Weights of a small transformer language model: no biases in attention or MLP, local attention windows.
Each number is 500 + 50 x the weight over its row's rms, rounded and kept within 0 to 999. Layers, rows and columns count from 0. Numbers have three digits each. The size before them is the row's rms in percent of the matrix's.

# layer 6 MLP down (transposed), 512x128, rms 0.141, rows 171-277, columns 0-63
104:517529530478497570530581404556507497473446431390517519563478561548436455470424532483457497498444437520591483469514521535573413455462503579493402488583467518567535499498416557559521492510610407
086:546484560498523452478524495530512525563554437562495539499520439474561526529553390527495520572531458559565430523516512566511502555646429505518476478488505489390530458471539463512528485518380473
095:512432511562508497477508471544553491391531356484490533504601471543478504445529540513579465585449432563462470392528411518473579393566524520453478509489613520492500385415585510545544526455528567
108:495450562438535398489576499461467475472510531471502494542551606370427445408498487544468451502480484511466520422514549515521458535510432466480504536571439471422495472472503501493481592414441525
108:542541533547418560550539602476471538509498488557489559483501423542491508455461503456449431550489588527499574498497474511547488535460423520496531535539499460431480511526516436470457507601412564
106:539487560562523506498467547484442510516486602531522421563538521451580425522483451550466389496493571423501520480515496462447490522524500413499454536487433530593433441503477548440577528397512530
098:469465478562507468478460561513565492400547514610457545449475473427420455477449506536562429534558543469539458527537513459540576514437564439565487554530517520415560537484502533495439424489505518
099:446541428457420481541560469491527511555481522422437467470584456503484541506464570463505549531550437620469516519498433422504483483491484463468490592535540450498476496480483578485527441529584509
092:483534593448533454582537547453508488482499548578552479514457448430476491503423519547561491512425450506544513472533545450438483538536512599471474373513520321423475578473475546503490504533491519
097:453498518516491464465543509446482515462481460506574472509512583514493543514406502386577514425455424546458541525534511399496433490469405504417582491533456543480498570506491467445536443494467558
102:542434525524524462572511536483538456515489487519467551491512559503406475451496488436510505386452566539553504473423497499519494536551483503603485642545475526594517473598528541504510482452595514
105:447636466473464450510423509487501529544476544442460498444450470421428447454489576430432394428548555425507508474497498464502418491636477462431599496504497463490477459520429532489474492470497497
101:485557465478572524506492454496522426511608531497508472437493629583519514548516444400517584533523495483463510482550593514519590460597532473643548480463517508523513456460547473475468542527507517
097:534482544512462484475545474479511529557478504562467542486466424463550532439489523551451470471472520569550537457516489527611520524551477494508505453456595558530510454496445545492543400480506539
109:404502497516497507525480561488524578444429509525513509588597461504523469540532526458581575552507502581585476533433486473486543487540513499506540479499457571426508501558481423415514540496532568
110:597491530459452465554554434538527523531433465459486461553473578494592443489517435410453526475485518476532511510453424567526448496546587546508521505562500430581482514577493540540543495529453608
098:483466509547485627544574478490564512408445537498488460591401520542503487525396540474487409525471486396535557449467482456410508511479507546477488510379512508514540388521498594561387528570554543
103:527493486564521523441524563448440533560477445428504476465580491630556514468435538554470455433538506545507600551467420475534443441439529448527532477524468374540545603413496497467481449495495490
101:447441533560536503477591567421501557414516543573560469454503551460571460480461624505528491449524547556565470476486499477459410564431495511574535580508464507444555543623529477469507527561536520
102:482535509505574499508486473489571480614530492441479394522477486501457484573517483415556500412516526431507548474546598458533566486516493458437563579543474398554521519408471518524536501604458468
100:481424544440515520571568529480481461501486537559565415577519453474506473420497435537425537478423462617505495506597514549459467522519552471518572547494451557507499379460493544545521490417509509
099:477527567563618443512545565513463501612530490590545480498572511585455512564605478589470549426481566504544620533471532460492462539536505508581486558509460451478460503582480416584562552534433507
093:443483486514534525439500583489541480471483532528527503445441539569519540520470437472581430504674550558479448599546439465454465529525482494459570525497539489469611413497510428552452443578544425
098:441501577599487493530542541539552429473562488585473458411444486480506457552517423427513569568518454411576537547434485525533473534465593519542543571479539486517493450588464512517462487494547465
102:532463477462531564446589451535452532528505530577483496591446485505464478372550445500505490426426555588574488541404563453516494467453521511624561514580542522357505460503489476479475568403579514
095:484488451495459567517501596433549449502540498439517493472433482596443540490399517444417449385446488451468471456505533531521461489465504446581577461595441522467521469438472474518603397470526523
110:420376496601497541455604537503478501467511347566410535476489564508391431464459456486560490465408490453558474513556461545548477539456495506524464471549490553544510519463477476516540494503470446
106:487543531526525517504582464540513525446491436511456540594545521348467384493557377536580564455527542479575566434523491462479416483573423498512473561555508616418455541487504498434469528501494458
102:543450534587574504507501471501522488466544526493516421508515599581474487569467541564538512494529596514509551423523483425537359510511469573428488533361608461446502499545434499482461558543497516
106:473489527525462561442596562467436488463422674500555470536480497467475551464459521510445543488520499488511440572581421464523552561541539503442474547554581480488515425546545478452420429379483495
081:499518571548494380624503470500432499522451441507591470455545453422445523465596609447444469513502457542548496490465513401473498443540486502475536452509525476466468484454514523549562519458536515
105:447444546474439503424606431492458554509532484533420550520442584502367454540440558437414517478464465500503563581476512498511454525362540443541478569429461505463465467432482547504488471471537475
096:439482501532516440534476578485533462476542559513402466438547442521554550496531574510524504464517556621491596582466528513481547518522424472484572448556436552530533481558430479432539619577497500
097:444495485523524441499480452526452537457458472541450487473504517520424557520535511467560388469485488547516546513444522483465462435494491394512475549492480418439552447376555466474513503548491621
104:464553505456519537418500571487509447483540555474468488451459439516490524566469538405510595484464429498462500583484494432656441485473501504439592427517468489538442465498397513428553546543489434
097:456567534447555498457492461545535566549558528508486412549530527432487517467530493413544440414520489532478587445517529536569551478432506507471548491546378501509517501539554556486435525613450503
093:527499488514480464420521478525471533565530411396420562468441464498468505533573485513392556528570471510402516365502587507573541476511493500532579454461550578536524515474546511470485551486432513
109:552535484532550560490566541499620386469620477517461463485461469454431550554537470540485479562539478574503534532504466555409461490487457537573537489457526603467444376524560529533492565494608501
096:493510544488516519558510496486475481518543568481487455478509510600467573594495513524519477454483455461487509445506422587557487567510527530462483529494496480453420542573492429516515515417543584
088:501529514540484488549538468537478492548475456483569462453499523493468501444550526549505392468595453514461458518440443437394550461505417521459580591571537507441458478457435448505513554492441543
109:437417521606460613491590565532519512468474557551476497434529509494453420612431452478560533539539517464528492464492518476462474492505482523465423554544476524484416394543555507510466551456550501
096:445551514503506516508578540449424522441481485428515508484545480480521463472457533548499658519526544575359462509514532477563488506511547481457590506547579535530605526616411406535480428438481590
097:447494503580456524490582504492440541402577428516526522501483475539599475567450532532530486490514572428410492399569454492567475495578497481450348513547506542523497405502432492531565517459547429
094:478563500596501474464517463536497549553482539464519525527468570576457516546545588548488531476588427483388559462521453548429589471467474514442471524509454465484512512512443496533381468492483514
103:447431504462408536459518500531474500483484515498495483489526647542493396495386520402409512378453518532521518527454511470504475544565480428462421426465523549439486482608496432552500547574508516
108:519499412491397510474487504511563469441501574504486529480452451468469532461493487508486477458551585543487536449415533461459409524414502478516549559466445451511505497386480497486445548530567410
098:529512484509558484545488477496460499563458556540436420539491444618496589505424447530495439545536491464441513443517559442476435519556469459519515432559413415615492519540484475492490487443458549
100:550463499510544490440535564603460491479469421487547509381560556542532475494482520519470477453494420433530474451505524501467539537468450563481424536524492418440460383576567475483519510432496514
088:561561546550609406502505503543530468449430423483529613508517440494524511449544606501489464489443487379574434499416498590511533428510493505450492439555475419471504485578494591478575519520418472
089:464518524515444429508438540464453562479535514537602517531389458539458490574497574584426437453528493463460482407493537540472605405448509493504563549492553485507476618508521537417543480596482522
097:490516424419440468508473513489507556446499457489527538463470678520482507458432413493510533449577510606471575526504478511453429522471481435500508500375421503513492458500492541439533510484486421
098:533488485531504469497555519407453522507437546521573571530581565455479465501502520521452428496461485521474503588506494523504515540499474443526576435494417580578493446557531490558456612396492453
098:544558588471437506551532544561449445492530584469486484446444502411512552571487561497491533524491468603499533523505442490484459440567563459476461519513582472465597469431574520441495534521482446
099:537514610475465497508525479651474551447560402480437500556428511484553422424572562480477484498432452404450509469442494540477553533429492507483503628528470440442410506458506527483525511502486470
100:524464522512476561464504553562483461408431498479470478461443446542548471504560529464522561545486444524402518400527459522444511448596417556466585569479474588409588439510543527405516467487565533
113:479507586400469495531506486481528490496480618639507466521482520512569473447624495496472427440476444481523412465609488524565601503486480497486493511423556473544477520500453545453543516425407478
092:511498530533474514512474474491463544527486577513535467533479537573520513597588660531514441485550497526377505476530534541514529445434546445440448545504448470565504432531434586479565518485521532
104:477514541414509462478519510519467569555496478439368489490441496547468512525362513457561440461514460474531467527447554506506489530612472413484580502564517536468539568487477518471529515412500556
106:586522509532506558551496531471428554472531498484512469508512454465530501477497500560581426517477528481562542516472524447537554491517493482468481544451445599666449429499397504476497476473529448
098:475466505501439549467572496469540516500441426466487519586449544483516479456516480413599551518501395483459498521451552429506575422439516464474467479533491483513422558524434501472406508567528465
099:430520495486556528526472410586537389613417578446513495503405438529572463567512550510463414468498530481581495520479507552503385564479549496508462521429425515556529489468514479476442500564546401
098:466446494557488583530537623628535471422420534490434563525535435469555523438492478507482554480510449510512555504534532436485514525486528527511552553439605569415592340545479455576564533537523514
096:439531488463485423597506546610553500494573437609482536463526553538565429617551586520442518548470435450502471443481514529531526515515506507499540536479571505471538412547542487475510546461455480
100:477488454452485528484538565487422565426600512538459528593434522560513415559491483447480510555486453558463526519475550417537421479490434450453457451515518560465452369583483491485504600490489583
099:475547547488446513520555500422525491520498415459453550507531568454464437547486663535572450481558513407503497539612494526495398485512547470507536536524475623525519549611502498501539559554560505
084:565443514483513463452497552503488438529492528586542565516453442477484554560499383483537498593542584547526464498535495540473544503585511504511559563523543534435444451448519501556524531547508464
095:490469532509472445490545518488487468445516518554464444536505482555530472524382500456520482415538465593498524519446496410524485483471553662546529491418449537540494409482603426480506563372505407
103:484561566476456510478524424434569428520543464446420491483465477495482540493497478506465544492455480509451553460488501524434454535559472421524499479528426497544437535455567539526549468440471491
099:487492537516399540502523457500484556419487467539480547563519595526503482514536528451494593426494574445510488412519554484561449420491510528479447425513554586533522496482566571476473488457517518
132:525553511410561435514568500436522564464527552564462357551531461453524532427450575477392516536477458541455461471478544449490471490497481424489459533478476540372572596545461520412536463447434643
109:570536520390488488514615442481444494498550414429540415550512622502490479491504461446484468367532512474467493518510495562442493509522415467489525486553508492406573327422488462510471493444446486
107:491610529459530481461465423499559606548471520408473491444498455454559566541475481433507481479507484443555516495544484527446509488540541466541532565521548430551516594502391557349472469454509528
089:488386507524511540520496533487533501568500558431481549576505477521572554531502495561582478501640544493577585507475543549452516545494491454520524561486537547465601386424563486537554526548526445
097:505547461427507519436439479517548532470515522525505516579487494526563485499586476589610467440496574559573512425468443445526497472503551475493499582547615571428467525473551592527502497455476544
102:568398568504523559512567501402501530428400449552477481523591484464442473543450488480573500503471467478557465576539538465507554520476553473475506586564458529450396509489499525588483490498543523
105:540499508500512543507516469441580462590530405486511466563484450459575533433491518422419509555571564469424473574493421521422455505477539448520493520496482510531513515455447489469567423580514437
099:528523613444463469462550499494464551512386513483429531572507506435549498565456502546462456424493526423431516481486429552501526433584458474581477477531552411534521503382422498541416412478561560
099:465472491513474453584527571451443507508456482497537510513544524518507459501528519466585490454489535439547495489520500549515492454553461477496491494486434555454407466441651481430438518428581549
095:505521531462577597528566521563463491499593548431430540610482519463528503485488495442523405505462394557542448499554477603519556538468527531452512521517550419551515426520501549541469453491502608
104:481538442512486496562467531464472450441442493474511566473471503528512450550556560592445480444505484541448525529540510501507480501468500351472562609545482540559440430525483560578546498483489521
106:469449465503483497568515458439449526488491489500519478510391499550424503527479557488570492537497519510473416502514447510485523486466498595498447469512511441597522531484439554562523517637509550
092:471520567475503530531453531482443479566508535550479479397464434469596480508602513553472534520540569506438452409540529574461535497466505617477489430544451369551438560463494557486513508485396460
101:485481524530507489441585539484486566529548448478439481534461548439562434456549501457463431464460457597568490525472515500526471467603495548439461441572444551491486543531513510595537549562516446
106:468494497493441515534493479466523564621523546571503498561416410447455478531427424454568487475515501631602501396553504509526455404441478585459447417523427517429507437535624551506451530470523567
099:520466515478521454511433502558491549449543461478529486524436533434554510533531530462479576463601589460470565370497488455470538398479438593422482493529532515443474461505468487432518553504475454
097:536564527452527448493562498542498466581386460444541575566434475442512460497496535563445490414509488496517490528493492431472517508492504457420498500571407425521527487387503587460518499493529415
090:433516527534521447429468500456501560576491581524355472451565476531550439507526462506528490388442490472473544430452600487510498452487456469462507503497466498422480509603573597550513487425513500
102:387481535594506555514414519441514525520434516492530439526514503502593496516399509405410495446449566550526492542475538496627438412475448572439504555478467497497501458472493436372496508438528462
099:530514560505503488530479507442550500562511484506512460521494448575444482573400412382532565513499476454521492523575522556514480559560428474407520559598509554530519506541527515461415478509511475
089:419468453463500435414538577451514416512451486501474625384555492509472470485532535472517405479404453598566570504545482549523513453447564415458507555556443561534482492517529536524544445434489474
105:543498512466483492534534569480523492519491514527603520518483478516499471469429489406557448466467550557475485371550449562549534509518443546514634434511618473467500458535396484501506489478548508
103:585443550469518475430510446490533446525486397498534506624430523447507482465572448490475460533543501542544527483403519437399475472454501502472406530568519473558482464408458587410509535387502390
100:530488500468472496513498500558501517590596495474462484461491596548485426524450541497541543485530465553525499523458552471492428553478592559539367509380508592482471443525423508552597570523538545
102:521561473451551533529501485435444499624574532331511396533618511605470584460474605502422550534490505483518530533529520451565528421610507461466529480506499534492548471531604533437529537496511481
104:465519513511589528514592479457597422527377510552557492466436517491523467538453511457544423488411536532521420519426448463545493405524581449596448543562468553465525498427526530445455484449420477
101:454551470521487529516476576522483527549490579467581481549466490519520504504374571559544537474541559481502571478347545510485453516458521433467471493556472598451558541427581467530548409573539419
104:524520481479512518641526562502467536464500477494390487467500499523418449543547538491511505412497548554544458554472532477572499430452505544520558507453518489558561461513414484440546432585434452
106:495478498514450533529448503451491553549557602572468462436497510516474533566498463464514406495488443606496603415519449670442454411521465488419532523564549510562480522585519515530462423381478498
090:466533550515579462629498535467481508560463542460432579563504469519431513553520449525536520425590571487482517505524465436500517478513433469461487515563429593556531560523542504508465504488521522
100:491373540572414506418554471479586456442436488556537484482532617412466545526397467528482521446480493436508477517489515522532613502541451406564548539459455467473529459498480509511448517501471457
118:569517527480519583505526466540534476512454548508551479465415535590430485489468519440539589539480536520528396538417446487543399500478556591510500535430538542471510512362486561496487505607448477
113:497540525504526524484476500553469530391469460590560508446442440482464541450479591498451474481529476566539538589380463569510444499534451489427438450377474472535510563466467453479516468514560485
104:482544460540444446536432549471569521533456488484555511517563447352434560453505508505503516540544537464456504552591442474590455566543479393477552584503523521515547421527546566483487499464554568
094:543462484458592488529493472462463449453465487490444579573572531432495441464443521536510541448442490488602487530558473455599533530545537525557484426420534611507438415506459526554463526426519558
096:454438548476545504525537515540565432581521500459471459501482468548442436430485484503535476440496585458465513525445415490448529502540567450468503420497456461463402439519511486451389565482502592
103:504589384541517451525435462374441490502532548447489556458563502520610559528489536464575497538505447445506553499569474493539518509511495570510525515510531532476479505548426540480505541439542530
099:512471483512462595490464489540533466411482551489540508534549584543525423493392480538512565514495442526643457533530439422528374511426551519478487535466500449474561487440581496464609483479463462
# layer 6 MLP up, 512x128, rms 0.149, rows 172-278, columns 0-63
093:470518521546419451507545472547510457457474523471466451427553521522428488500499626522457492516601497437455551429481451483578543432400474497511515427459558403564441499551567518427425460501457587
098:569527449420460508481532529444436516578520536511534478518572423555426517452596406476440543521469580494557530489566593463574452584469480467512564425558419448490528536488513495423409411504428462
110:546496528501509478419442530506572566554452487447468452472589436492558480450587518459522454544515459564473511481512443513542512557560436422541477512456527526467525572591492462457572610555478469
109:500486542491648425410474431469575458435545507539474443520506444544503393442502450449511430557510486554496491508613444463494439440539516556579566533460544458524531533507565483417472481389441474
100:503506489405496511516502525465551421508512477543517504556480477426543537558532419543415520568450538504503571489574512425490496499423467511592482502465599489529467561417565535556559588456580553
093:494532518489531438591501607575507548496430422516420518453525522440442552400500417472546525594476483425426460432604476471502558524524528527503534466500465496491429542485449457458453473491445505
103:484533570501547426478499577467441557517515513549437408533470465528502480483496506480488502524482559464444476516498493493521521492560523484591511488425451576565448515490451437422541409503453588
090:397601497514558493563485487502511458458537593471582486470434427514511562500448464564511519526442411519459521557478531507484447603515596614577481496515476479395402537482474522448464533498484456
096:570478540540535449493492503387451469474439459450439517481511493410463470465566524484560427573463444491485532576476534481540560538412517516603582470518441503452538547493609572548413625542523523
094:534491507457485493482344451559519498490507509468562508493569439484444443576594506524521497541509514494577515418485484529575430517550475444476486530480559389535498621463404578576461417519472496
106:449491445433555448522462515537416484448504580449496518433494408450515414479518529507502501578474485540436466478529444551479523538508512511548447460538581466561435556485521534595524497347554543
099:522549483504512467477467560511408492480421566453578472487597452569413507477482551464413503546470554505574518503519396543538489486411582420377390440482485448504494509511402488399419546448437431
096:474571449530470526591470517522498491554549565520525527442467457514521499492480469554423478529510496503473569451514440517534514433518495430587421612481518491537526537496492520481517564458474474
108:512514528570492442573475530505524502475463467459500483515538474577459483403488506443501499577458436572493575435448412481520497531411626434448571564452529489514469587522517540590507480458500489
110:519567507514453440467445595529582509444541468497475487423541364484504492431541535386557489517459471489504546529454380485610493430597483433528542518549556493478452597504493429415465454524518417
102:564551540430425437465506428493534580546465450527566476498586521367417454451521500413451539505558435583439514484527441504577469473560479454503526509632520457491482559451444487427587517525402545
098:514568504565493494468538447494548588551569582498387612478529530481512496523444509414487584579497532518444505534435447488520512535414480487535666506624423496541470567541535485541551493527517482
099:480560482385546493419518468600492527496523488470471527552486424557451455447445499468582549599597533467591491539609417593493409537504543451399467534497480483470498516430402460514530511539512530
104:531511463433559496600435612545434446461584491434438422481528489507441397382471508499460560546595571533574502433455403523542543575532547456496480472435530505491479524505444432540500569467498441
104:479498521557485506473498573642511451489522525467452475545499494488440464537454500419500450554531504495480543541534446465528501464431411625503502510491446557505436594523439451505465468547388521
099:454541450524542480556522464471416434549465396551525513472458580461441550468541511493456520567493455465498411529431584466442528433474509538545553640621440494463453519501505586590566517517521431
090:579567483448502426521491402575475483453490582550494536476458486526395522490537514455492538574600564454525496459492429471482417533594552476520525553535486494422536522559565462394449481463541564
100:431561480589521502446476527482556507556452445496420577457513559494481513396487336442504542546461475509534407445488411568592421543484529464520545498530468497419550531476509485531510499539486468
106:456468557590432496459518501554515436417529625563608506483473381437533527472517484424515540545558440539528451471509435513586535498576446555545495519438503572428469566620488563554410487376482485
089:449549515489560429464397441587535497570516515472498470539458480560441511530490507375499465538499496470434474474507459545526494518521405540473539531512432549494426530383585460564538551449426488
107:496546401498499486580508475445420443417516524499429510420418486547497437408491540530436555527614487500508413523567475474562622471484426573592478489479490510551440551510496523575487418467523475
108:472550473453431441522498454483376493522478588584449467476480451514491497511489522532541550522587532566527520520498450618489477511494560563528542471494441480567577567497601514515492459448546489
095:530569416508486512489462481446493427552435475466521463561491499584452437457599567553551511564499562465572492484518515494440441489457525487445543550477524503506459514445445540520535522576531475
107:507535504471510470563489494545407503504478499487506433557538494522431570513528459426393488544509459469442609545472592382511427557445389451463528498521463527497494595542481564424599440543508547
076:554591478425592488460470639429539469532556536516472477453445405527588577502530568563495538524446527488550500491493553501499476556560532518483530521554511584582460586401424422595432450505565500
110:586469470390554448451488501501445430433549464441579458535568499511553442481444587500537460582519463556420447460460486537554496462423507531486553448481581567520521594505571469488535551435424459
092:444530465515560417483540445554534508514611457496485546477562481584558523548465508543455488524555492624454497515500506549461560586626415462496518576551452473473541576496444464536540589478499478
098:509550451384456507526530501445430495551542474440525407591569473591527511533602431510520493530454529514472489529582523461466648646486491514455537520513416409494506547555480506514573572459476496
109:556512512452545493522463544600453519487428539468486489536549521457502455500522535460566479524476452490514559419512567474539535386498467442539459489444574499409540549440486545527379484407475468
091:524509509431474453499519500517547512464573556535461478475415395557513488557469522552550461533574553546498461425435396546464513513549561504569545478426450533499483597428568450450466585456475505
090:546577494452368459459473547510531504524446492450438485436523563558511534541481491547461467510500524552504543487454482425582519435495532509506506533499503476494534515461403497570386503462482537
111:506524568462485493522515430551526508482488471479482564494508404442398552488467454370441581653427482573446474511419408455488477559500548464509451431458437465461554477534510564509527540477485514
090:582525478452484533538465474473482422517551553453530454484584530468523568536561557483585527547470464550488539564481535544524527546484430494506521575420480448486537532560489430507650593411514449
082:506616475442463491467543481445522489566515537500547479491534485583525563507543491520513464519516552445536478412480431421395542573503495498425569604594487586469490512491469420554465508453425548
107:505541538508468454469473464524431546514587418517572530487520434451472422414519563462395499570482472575520495490444542493565570559425455497574507490415574473501506504521401559501479433538420462
097:485639523497542438468445501534491592541539483500453485536531531503481446451584499492511468527414467517401568533453588496563443435576493500528480502530497559557480544549563467546482427513578499
099:551524524462410500453439539510553572457530453524447517527574395553502494552506458533545484528503515511504443513514435512531535498461485501553473556646448491487453505568395458526517479428523440
088:504569478504468518451536506501553533515553535424517481559476499532525533437568564587405457507486571618395548452508478554393501517526413493525559572535463537466500573600538482567464554431561475
107:442507568522470436473456554483450574528504517593510430486588532476508473471488553431536606548532526520428390540483479436571498541432437531561625593420509445507586541490530520529453491546513517
108:530483513439529458548419509528522435567438575464480500415542478489528427453529605473481497523526542526454399520575449513473495500487575517635475470426490489586434568533488514503532416386515527
102:500463376478424491416523509557451404442555514502561509464472502508494425599500517576419508554452539554559527467464474563497592465458482510463476540507521437415585530455542556542524533542514383
096:480493469513571467493419588526465537504511472479469520420645463573539460490407455486533628549434492503552508529462526418475610457505467586527518529471553466454475525469477509448582484543492480
086:570508539434540421530496570457614480542477580582482547493542497572530576565529483492492518498481471445597530566473521444542519504551468518448425551510446449596450531428585524523517471538484474
083:468574481473500462428466623449480574432586597546553536522443481507527504445524486537545483506570493485460415507537537565505534484536491472515560500536419506445473533418544494452567387539442411
097:478443584573416464563538483494507543404554553471478483580616447493493445466506552527484431536478488526565494480525576563586475463523535485597430472624534557486419532455534511471516540456549552
100:426523553598438494440461508471404595580484545553555486486538473464494488538442559503452473528519546490470468536574481514517509598558494484486510481438485480553507581501415540460396562436649544
094:536554553492498478548549430609448453538481545418544545413496456455522518482442540536458562529553491584507448520548601581467524485515495478434464482489542489431526516520507538520481535525566457
101:483529495460547412436417543503461490454504413465459470488551482553566483542525448538534602494462467482522506524560531509502562474566512567507493419473452485479559594460440554524546491515495564
101:471554585437467484404469448488467494496540494559394520567551495551517415506530544538451486569508603478472480426582545495575482444455465597558507598418487460531536528440478516473465485453502452
118:548499414580426525510457536538542538494428454506529492453618477471537570470544492443513570527460474512457466464425514454591477449493454483536498514548476509533428632461394519571490593460506452
086:514618486365515509492413540499487480508452531533582561515508458502534569553540554442444517529447569503423500436575504485509453559418575460502411559543557500571505544555489572564439520440541528
105:507554459501524470443454466601456496476512442502424446451507469537528491490556551465539413522522484461546458507582473461499502516505401498565523507486488504521503601466500484399515505549451393
106:504619453528522463425398470593501461518566449527559507480485483494496452518552406479483507530495472540535539491455591364546613553443453480525543515493540529454497508513433506586450515534485517
103:517510484569480464418497512512521452422523423576430525473558576468520429406548513456477422506610566542405533521497583558481477504504524612549570499457487527462462554516575508536490545410554483
104:477562580477531381510513584489465535555454528468477489467525436495434467567463514523514562540440463560517498439563432571432553402505512551482449423472488589491475506520545518502518441421511490
102:491529483486567508419401376475447488560564464564534496510613482498471402400631471478447499553496495484510439463521518477581431438484498483527513603498443433482509500402562461472540571415477537
097:476482487548483501559451562554502491566415527523504547457519528568507447478533501541486619523534557523509442575394507526513525583424577452444531519451468415479556533478504517514453408508497546
105:541513525563416474472408534595520598476505537445513494491540572472541527476577450445554527522512465561490486578453519485489520435546604506423515556509462447412450541509423461437491543570500523
099:478510472428543420472463530478494563576531435449520515510549417509501446575467614552507539523560399477594430557532549498577516520575462464451464561513540514586627514519418606463493536455512427
090:400485555592392487531508464582452535428477493450534472493576460455437498449473584497469480509616401439512551428464458470584483444498430471449528418465456474495583510537550500480466487519449583
093:578512491587512497589503557609558496541470476445550475535586508455505535476530438527499447552450517465524540523532518570593471549539542480503482510510557506489441523561391508594426499530542396
105:498498516580589478540440448501499507394588481525454431516522460502507387445451451481500452527649594480550526515457512469499534492543480560549555477479506448467546578593501525587404479540538501
097:594602507610538534532483519514544552488557457515476483469477471431420449447602487532519502536497508473430524484531467565451508512566550466499529427512470439512417612437453477476482470485380529
127:457559538386498529518505513516446453430417440417440546455587439524490495452499498543561509626512544598533481501498508444502491546440482446475477432521450490428460522527488520484472477464448496
119:590516468479470478540514480506439474487467524512491429469571421536442521475517518520512597560596505505474557527461507514553546527392504565562590573536426552521482511536501602534565598539483616
108:434539464567491441492480585500585542483443422464487535483518514387523547497511497497558502548492550455541508523468448538423477499524504500592523560505554547525516524468454539525495499490482457
088:555496475451417465388465505489436568527460528599535481530560499490488467464590435422455540503489457463458414511449468502486447515554583570460447541593486489453435524471514562503543535412538605
098:539453457559544453554487477467498464553554530506517492518511444526476589427599452451493534516508574519459573569588563520547548408461520566643478503409375463480477538509451562505524570473445459
105:479486533598467386539466465502498485503519429499457512506450516543460433429602416482550463520501484546502590330491487498460497529455449494563582484460504497494559557480489565458525460401434599
107:488553518503450468501468561571544565501497543477413436455533388487499523481506533393546503517465469562533468414555564466540501414489488527502643483498515571520542545491523450519426411485489475
100:492570475563507486551441500456500545497498534481439543398553365371559501477543622527510534589475442542482490555471612498551393506456422447560518532542497503621476538497597508505468468504525543
096:534517442439507505562509567471475541567468472428572529455529521505456429522603494503462498560477467475608454575424560420516505508391475442454515519478521480527384527510508566454446574393510541
094:408576504511471517429429438464470460609462504510430563493482457485452546507493466452491462543542465527449527423565502425561486457546460494522592592527547407566573512443583499481513508604524462
101:506562553446481490541397516492467495410471505484485457488511548510528416563559528543477433515469487505509559484546464516489463497507562473503650533493495579399444502458495515494476495590456568
108:596583462463539500579508514477533552511434560491462447506539398393534491466567486425475549537424457498442511581425568404479528424530526526480550494564390493565471549501531522444497413491525539
094:505500504487405486458472504480461543571452612501591487512428489520547615463483492570434460522481413433549440490587541542458441473582510552469463514484556448448478530530507586416465408383475500
105:594500520536589448529531518461532459468414525540431517373556523539380485470527430587514502511474540509521529486561438512459527445504504533519554502549501453505468582552582485479467482406599565
107:426492490496472419419482509515401459464421552491477543370539537519542514481498452449439512495574461545576418475613446484519417499593401526521595477460517451481461536520517522481459498451520546
094:507519566438466509482360523536529443507499471519538499585426500487575559445558577541461538567443471455440562474525537412488529441522476482464558488552457469518494523435485490566520542481574388
099:489532492501548421456527503485600561502517558522476497468539494495487496512511491437546406540416522490467522443418504541513470518506532572592470509479540525517459583482452532565479457437475536
090:599458508441519483438462505550521491370499517508516534547498530408562518581518542468441488537431585636494574458524542452490485618480477462461529503502489497395506512417499480454554586553491512
097:525495519527526555529512550540542496500478399483521455469588476448502476531455412567518492607495452520486488462520467508479588524412531510429562539523464425531534551479408471521430617481536558
093:516526527500415446521436453468506491438483615450472476498470498489526445424499503422425566594517649518396454478534506417424537520495508490469499448560505446541433546564534571516513496496460544
087:551565463484470536482517461524553481471537511414511511501543468573452460510448497493530541548502447555509517580575411540443465637504447537486520596508498606499427509485509511579476546475482436
100:471571505438547508579460522601495498515501486455524557517536537471544511516574511478535484509459471483584591548477535533550447528486439448567509505495475513525532537524517572544483419553580533
105:437544509507424455440406524533480576489504551554494479457467459576513472511575514457512433514520527459485470502527506489608589570529485444547527449507522536499451556547448504471479451521410466
101:496524471467485538457452448432382475475412496480478522467479512482520509424511571469507553593447449439427447505529460579526520446419462498526448420569487442463507529553527584454449539507404472
106:543466557524490427443543453515402499478483457594514406433477402559581498436491497488488542550540483525503371575564520541542451557443485539584502437559498431543540559494524412547492487442459528
107:603583441505509457463546459482514486547498605447605543478569483552429533568459489545512542536525461572608468486512452603539526514544450470568480508474553567519501514499503504417445465462515454
101:482520480463490464442450524521542475508488552604444503540491506556579498453408528549470455545561507494486521509404480459469445499502421451538598544482561549529438555488553467550598514522496420
102:544541537547521509502511524524419446523561528494591491466564371562516538521593464468535539528502493519479551524565451540561500535525456456494544541508560474502525581544519610554490512492538465
108:477458607496493408500373534542496551455465528464458411533467520606530441482466536492535436527505484580531439527497458488493497437526562451565494454488502481451458583504501568479534465570599440
085:509545394467512434548450550410441525519436523455464627441510467470572540506543521510499512531546526549532417536558504533492537538487496498530478572459463482468566540422536566463503613540551465
099:583475388455601471460496462480483479455567537543489506490569479529511456468453551518474498587586564515532405516438434495492459408438517476459436529462480568506433505467509579507570498445487565
121:440544485529520456492476501443474562494447444572471488425553419473539432510572516485502432527516507513513631486548509476481473535470473515562574460542578522537468574507422541467424434465500475
117:447557503475498504475492467656523484463516426478535416430538446533551520490526419508434530584513472561473455532476511464612505518410533459449516474553411560423465540416479613586429564491525514
106:551551425443553477421394537445637491500499464470502539475496523428485439416482503512460588535494434500554539501401508482539532482396453575559445460478529551541576497485547560482594597454466529
095:530486478537495460479507507481534600490457496524479519540595507474400479560531459471567477536584438583395547508518513591429544426470476482491531513524481436459545546504447556446477473544532465
099:498507502486460387492464509474608553462465519477614518480545532521456423501551512433520478521509423552551517449569463473526480503438491494495441528514529543542458554590478442469588446518453512
103:580553393500501503432387574548473432501490474469526551476508452527468513416595538430426502532485531517543502539468455392521476517430511498452507560534471485467540491423621526459513441491463527
100:544548583469483520442513595481431470462544460505489504527594539486518542463539508563369565542549450560476460488527476533457414431482530489574435488552461515552496520511582532539514495494607468
093:536537489540523407424349473539571470522572457539501464490456512487474510478594473498567523540617535511494522556430571516487527579498603522518493534494329598447561507465581492432551543525507477